Part of a small language model's weights.
Architecture: LayerNorm before each block, no biases in attention or MLP, tied embeddings.
Each number is 500 + 40 x the weight over the matrix's rms, rounded and kept within 0 to 999. Layers, rows and columns count from 0. Numbers have three digits each.

# layer 9 MLP down (transposed), 1024x256, rms 0.354, rows 643-692, columns 128-191
530437504452490475475372494474502548509514475483518537516491520473544488467501505540453503476456481436499484523555483434603544555458474498545480542486464448437475525446481522515511516507561524
483522530509480468435502487462537423531524564545513514516593506484462513531527545517485543483519528514440525534462521517514528467478535449490560496473462532470486561518407474506500488480450492
462496424511550469508523458510549485443503545515483494529443497563461474502503505557507533479391493511567517559528530523496491469509490532521499574492534510448524507456486515562535587417471536
488536518493476429501472482497585546464485482438500485568482383519489535496528519509412473485507584477501517441446449524517534500493438496541545529490476527527450479497504439457489468436558485
483500445529534536507456513529546486570505547497524537479460576510492507499467529481517519480524496550444447471558474498479471469518508457445468481461503471490524519491510441472486535537480492
458465462563495521580525464496460451475528451471461597400474515405544441471494501554506538530468567536515495437465479481536479534486500493499454533534391518433484556443476448523441471418533524
534426485538501437521437464414579466506515497505421495488471550530440495459483421492479477423537517526568503479551571501476460519563524546487533490446544568524499484515503495480414518474542562
434427517479444462505553549534451505526462427497504493483591532463526461636507532529476477490514449404527531531466537485516533553464474544505395584562499453513571499428463464448494511492551525
504447432442470523517541448488505565473554492595548568519513511590464408521430476478552530481424473493523486459484556502425480468510499529530541457517532487508520479527463571499467616508506446
645516505481491538510504478502523451491468554492504547531455454464501460580603477481480481546537503555520523434434500442485488494439475497468451532470499414450531534470515527559469461544495478
485480489448488422446487511401531513527528528485544549436525501499509455507549526453487558456497528528449542486462571548435498523440545491493535505514501507490501493439470595515402533559481450
533442541492554490449465498603500477462513407504520498499462538514551518461449493515415565532521516445497466448493478535494523519448521531538579447548455507511492490564518513460494499533446482
512527507577542505508503492531535579514494460570477544440528422560578486570461513409455485466481559500459523589498467522499454451508467457477543417503509496481522616477503452562445503432542547
494491569491488464516444452475482510504494527509510533467472545520496478501427560494488494540468460491513445534584435501439487524469472520493467481535496493487519495480480460541469549520523547
546481471503505532562525542546461514581576469505489489492475495461473457439513482491501527500586499491505430531526568475470536580485519451498471593531495466553498543469501598456482495515526614
560500478547442532540522512452536466527474482520453473439458556406407467485546496457511504533505524507448535565443514406394432513466588499532523523457525477502477484566438513493519535470561562
471507486565529495543465514415403491606516463474496474474484479483502498497460523455506526450554454484515554485452480466520477510448517506543490512487510511548467439481424395500473548458526522
570440514410448543484520459480552522493559432562465505504501557586495508512537492425495489455478551472459534484511533453385473467469499518422562560521516529516536584502469460559492537456540522
505466523457487459464436524457529497478515466452558469484484457529497545506489463494564490501502520531453490572441537524462538470516491502502517495484531545514553524487458483534441483540506512
489505546455408380548512518531537435462578546501494514516480516549548562516500509507479543500475525459550518511547543454542511446424475479534515489504447570504528497430415558488424446490531491
516578551567473505547508508481450496427471470472485451511492514538571537469416503558557460525523515447420500461525434514522497511474532534531561553466530500459559548525538476458503471456522479
497490527528516485490488446488477552517500526553536494499473501462453498519467524536543487504563432491435509467456545471504544500523541539586508537477399520524520425560512501540510445528476489
493551505473449470518474532535519459541482531475554545513465470574492414523438506477451554519491514491458477510496521426589466567578616631448515443498491502473476516501459445524484470547535428
509506471491553465492484501440486455515500467425455425459449580527509484495514457554495535486473447445485500562461416537529511524477524469576526479565527515480503432511489502485530459405510449
547495521501551544524522537487474556540506443439524457488474530398474518518433482441517499505591557472504550489472545482449468552485442535452493450522488509495604548482526440522452458502506505
567528449517522481475511469503540526485406454549530419508541528467440469509500503486484484517505498534512495439502521494504523450564522545523507521533512508556485510487553447517462532526469472
543465532467553449548431526532544499509549520515519535489500538461570534590484513503511529558544476509486563487500443471527449476474509557491435451490451517526477486523521481534507499537556532
566466375512535515447449528460492530556581474542571500520466500524517539508510533545535539484529396513438509460453531558452509519524511514511505504560569529527485492497488553481372499447549582
543455493564546495537494592475465531481517537586456464491557461526477561471554535519552534449506503462550439467422499430549518527518467461511427427552475431488533533504455525457513478623541470
412580510567485525535457439500510534514487507508427489523540503475459569550505508542519547503487549461433529540524480469436482529495467504506475468525476497515487511427486519500499497501542520
455530484529503449451481438474491563550471468479489534527457503506554449543530457454510586496484505487521494466497411513514536529490464550530415581527556448526534503535486494496550456438522448
410557474542490527523556493470482508458451530511445477533485555506520482479501500607502516423488518507481513472570477479492514528489452504520463470478469524444544471534527496519450614587464537
594508533582509543473548580491487530498543482499521498514410490464503576535476469512501408470523471486499552555451502522442482488536518559463481488520527464470472487450471548533514499430484568
476520513464436498559487508558509496500537538518531539491459495508539451547477463506544459524527508486536488444515472455441545540482514502453589500498456560464445488501525534485454520483439469
572451517528488579498493539554490544499529575522550435542476566554506538489497512490464566534507609435475498494513472464544492516524461567456446489486476459493524500533479481578468481513547500
596488464524496594522524562495493479471486508415484454597514488492488502492490534563500468548486494431431408495521505484641505505501539496444529442457378533511528480488515472594489473451551534
507497491540513513498416498465521446525443432506560438504471480555493546465492553510509546407506476466498564481480554481549457493522463451540516537546524494539544479554425515498526491515466582
493526507549404572426486549447478481501503549554460425492491483514531461479465524492480462453440512452508511455462486467543588529506450560544507499434461471479528513432459525530530511399473505
480481428526535517468466494449506518545490524447426436488487535493499547503502495574472493478456478450417544480490488532494536548519566515495534493495463479487406395466512513492542487627565509
482496479532537488484440496535611505447481518499482504571564418505453490528441564575570479538536505442523459486496491537479419561566507497561583453518499477482400579508511431529494491563478546
445537535534537476546454508520531544578418496491508491543527522443493479502484542437596511506490482551489483478458462458548481575554470603503492464496471483460446492548526496491469491534484514
546503455500505503556548505523536548542484547497498506511511523491504542436479462471576523517485479518468481478505541514526458541534522610483480528520550464563492453489541461503509489534512475
430502491475454491527499498480484549471529572505550541468432521536480551581482486485478500458561506495486489491527497380432470527511512516534517425530495487457433462456454487459474515465531437
501407486456507535557564491571527573526499465552507542513490489542504412504493491568516496581470527531467484577485459486455465482524483517564503524408527449487472597427540500487510548504489467
469459543566500594453467513499492547432490523461531536498542476486490528487437454467478442510465515541518586540549526483506606490536509413561480524457505515444467551516461470497503497586457531
570476517559498468528531454516482476558483548545499484481466481501574555553491445523514458427548496507554492404480548516463536478548552398534498512544465480492464525496512488495572498553442470
526464563508486455525426510479518429505446490497490535534486517459438486486576422581533527496439570452556527500507451466581490467495475550500555438515603518443444470514498473568517542505541510
562534539500530534534454548482478509601436546492576464478500481453429445490463575505439505510452420527525528492516471421504405442579482506427502480519399522471421508526530481483515511488510560
441494460533539531496472468486491472526463490501534464462486532530479517521516456490501505440461490491509568516519450489517442508504519503489498526557433461467482429554512498461512507502544541
511456640444493535518466509503466453522525538422544433492543574530464507497498513537488543535432507450424451557464478439487536482453490456445483480480492510546525502524469579515487435577555493
# layer 9 MLP up, 1024x256, rms 0.116, rows 644-693, columns 128-191
581525478449462452507495449553457452565485468536506468462489491477574511492596466522526490520490497534467407508530598551488483518498511509548515546496492533486429450530514500486516477523538561
571500461437506573523526508555504583507593556522477495516509490558509462479537515460462516468470521540458514528464579537520484501472504519515427485567541439474526476500497420506507414466465478
430551512496542516519502446528418457427487501422506443575548583526502484529523490463494608503463464455526438496580552535413492459472454482502578540492555519546467525472411482486508505553441538
521454395494527466452506531504498507491502510457456516477616478542539534490410493494528498500451509535438548554471473528504492576538560481533488536549527522511543487480451452476451530453451467
492506575509517424446577524462433587509537485462503485483461532458503522499448547467499494481509483477620533523488514489556590554546522509460526535528463537496514446505475510512440490482514498
432485451451495538490535491457476542526466545489581583501508483478444441473569461487534483471457488462522509463568503528551427440495500429442530511577478510541438446494446511462518500501515497
437497507455475485477586515533440515472550522499479523454397506491435370395514496453508467531455498534557498423471467510463449512583532443493471490438454456490526535446470499483474474437490469
452446435536426568523531406422444508485437461495522548470563514484473511508505442504436485458435569485493512471566468518498507514482475497504580555503495547566563558453519479505421446491533445
494528446440469549488515485482522412462545559500513502496553379513477547516533452518551430541475498481551489443552531468554420477432461532508525446457452520541528482475461543486441475467435385
472477542501528504613539493497497489499531534457487498514531520493476459507460511479566496561517501497455482441511549530398432510522515538548540533476520452500522458535505436489537500489577463
478542460535474499495504546512489448494512520524520492487490580485474451472553479490538469485471518498493464507508510477473529474495557526509543457514559490560519465414463487517499485456518471
462469530481553540504525508523418481514544431493496486526472455528544518476595519563496446463474555505464500520588449539446514510519436451501458510514578493507510503584441620434491532480541452
434534541521496513492548465516471538475536489523482485508568459509561479474476462511468548428468484491519523577484429495440480441533465435535547502487465552546510484558459550506465521506472485
467519605517497509546540415482547518486477516483505501539504483541446505531507444516549479519488546579533471492538457436492467483477476492450504402443461535463475519538505414448474465560510480
521478508499523544554506536449493547449554559560481458522533455507552515481538520528508474523481549549439501546422549574589517437454433487567433409545548537543573492446522507493460431522567514
517513533530543443458559498470465520431474500558414519451558501506525471496440448459520532543497466507502524519511533498510555524552605483516513486501499529575453455460475491488487485552483457
463484490498544474560523470497474502479485471519467484494479488478505513465484578498488502547484440530491540533442589523538569542486496477534506491542447454481518412551527558457454452518492429
517465491447520501532519521508463502465521550542521460475475526451466510548506532585520478533516550443487460522512485507552481521516501509436475526501460465487498435428567527485517552459522455
429519521491522490530505496567434554517463425491572482484496484554509461502517471440448517469506498455481465582470493494507511465433508473576494533459533526498420476524500511466468497526629563
501568498530445503578476496486516511523519578551586490460471484550542517548478489428569561525456468505481452490538540434513491432498505540558518479501477510511524432485501481495465501445485492
518480452504524554492533555544459515461515487498551500511469519512513536526477478547525483453514522550479519479533533520503486440538515434457503514484593444477569506451445462484507563566455524
474487515484469410515483529492538511429532568466457514446423506460524521467556492513461515542518512535535481418447512447549435467489550442527491535488455507513517454544451553424502518511549469
513504560561502499542578489502490514479548521513543595477590503556427477523466478541494457483460460535456531509471491463480456450407533608466502480448477500425483510491468436465479475453507540
481464494502554606483561493505486371523489444450491494512484537466488504429467506450467480559575505510498498515532481497453509558495523513494523502499517541543507480564531542495484475437487484
467529575531549507573534526507513507468544499523463566466480467572520491483537511458451479448545506507454539506508468455431499470402441477510527465506480464512485520476550458552527521524497476
530430450467472482530524419512497496554568460568531404506466486462481501449513430409460481489456479496473498488487554527465628457522455464462534482498518486506510491497580439494503438513629446
419499452491510526492494527496481456462441433521518507458476572498500426455480510510460515499502481465501478480497478534448481554511538528516432543513492533496500538524454535505437520550473446
548509438554487542533529544498483434510472538473476502511479554444542398468463514513488488505509568459501500375493512549423518468457521484554508555462440536513450566449480466526480465478454452
494465550499413501450509455468500439440468495530501536486562458486458498522548497508451509550505507502477502581464485495529540538492504442482488527423529567535544475485489435496479436532546491
496523427465466439521538504484486460497520543481536514466464470549450544468511471516502499452474544424467489512491579519525435448461494461501543425527543510495411500511462511544422465518523470
515489515488502509504544518476526438462476557497567474525522460468493536510561514458482482524508481544453519461580544517466496448463470563545474458434546478557587439451523480456513478539489503
491432516499424537458477462499470499517507506439476530436598461499448459503532497520474554547472490543435415510575534525453536457539469444511462503484529573446469444467441510473507462550518485
482402503480498466535476438522469503436523513429498521523512491567485489438466466458535526555499449524504489461511496498420514476576523498565537466510488488475459512462495437546487456486555487
557457483454512476486532493483536440477500530438451597503508494542465472456521468480495411493512496532484467508516537598454528496511498506481547481465512462468448529499539490444513543514563428
427434526424509527548515510531456486511467509554514562509515513536510494512538485485561506532455427488524531510522472501515521476513505526504491478540558617541567542546534523609509433457538484
493528470533433472536516525521452412530532503484498475556546491512542586516528513524458509546518516481546508468457521512479510505427620420553438587543472490514421453471555475546471522535509496
579589471522518530468455513468514540473546464499482511522487461494514528418527489483522507434526455516455518460547537464434508435483518481507524564516510519461489459493502477486494466506579511
576423498544473445513519489510481509455466464446546477430551527488588529460537491555518510521534433525561505555560571500484482489495504479503483560535512439551478535532410570461558472532454495
491494549509489555442560513522481509566522425566529469481496533475518491560519416472400469508546476518499534433432504436484483530502516506410539523468500508508515483514514506523487485448516479
427436478508547435434504486498511504522464492514526523479445546534546505468556390518493551478444513520465522577483479517504500455476514531480526462534563571572464517454531501512427512489520443
450481550513462517449541500495445512496508504498517504466540469484483492501494470455518502528501532544493508499510505489512475507455483489469486534454502467471493517506499513542461523463528464
482499500460527504445514464483531517487517537478473547473500473560404533521471480529516520458480551463586468449540456519522500542451519574450520533505507444530402514508509482478523456526495532
459497483420474468516486451401480491449468490415485479500479447475432527500459475457493381486497508491500500480529461486554518565492532555413548539510460415529546514566446552479516527523497533
521484490466525442492525547469439495474500513547524510485510576483423587496574487546449489572480487527555440487551473551492568445521534444503498542500460463498501540463464505512544442556605529
530578509562613559510482475473424511475512490535448522436461525492530513491502524489531495475454410434505544528472444464587475436399491505532493548443536557474525512489493559510425478513490518
463534536508486561450576539502525526480482491433492546501511526611512544489470485448457492509502457499489531557433436476501490506568521554552564614449499509493450505530467442443483470508535557
513470443499546513490503445473445436470489429521520485499504474493548479501514529505512483509534479523502534477479507495459509490470517572518528522518475455525477492530421473496476445554503459
486565525493459484451503472488440497514541472533485505620482500535482522496477562471464450523456566475511542421474547462502554525530526549580533477578524458474486496499519538451506555490559489
555509502510612483499462467468503482493477564478449603508438468517480511537496445477473497504553466481479540436606537426459506560445515439539507514469522575587524401519502469499538462492502485
462514494471425560525506496518527481443444495479493503504461468607474584455509542559480472492523495582478508521488467534464502436512461545481522491472496507477482458440531517518506471479509471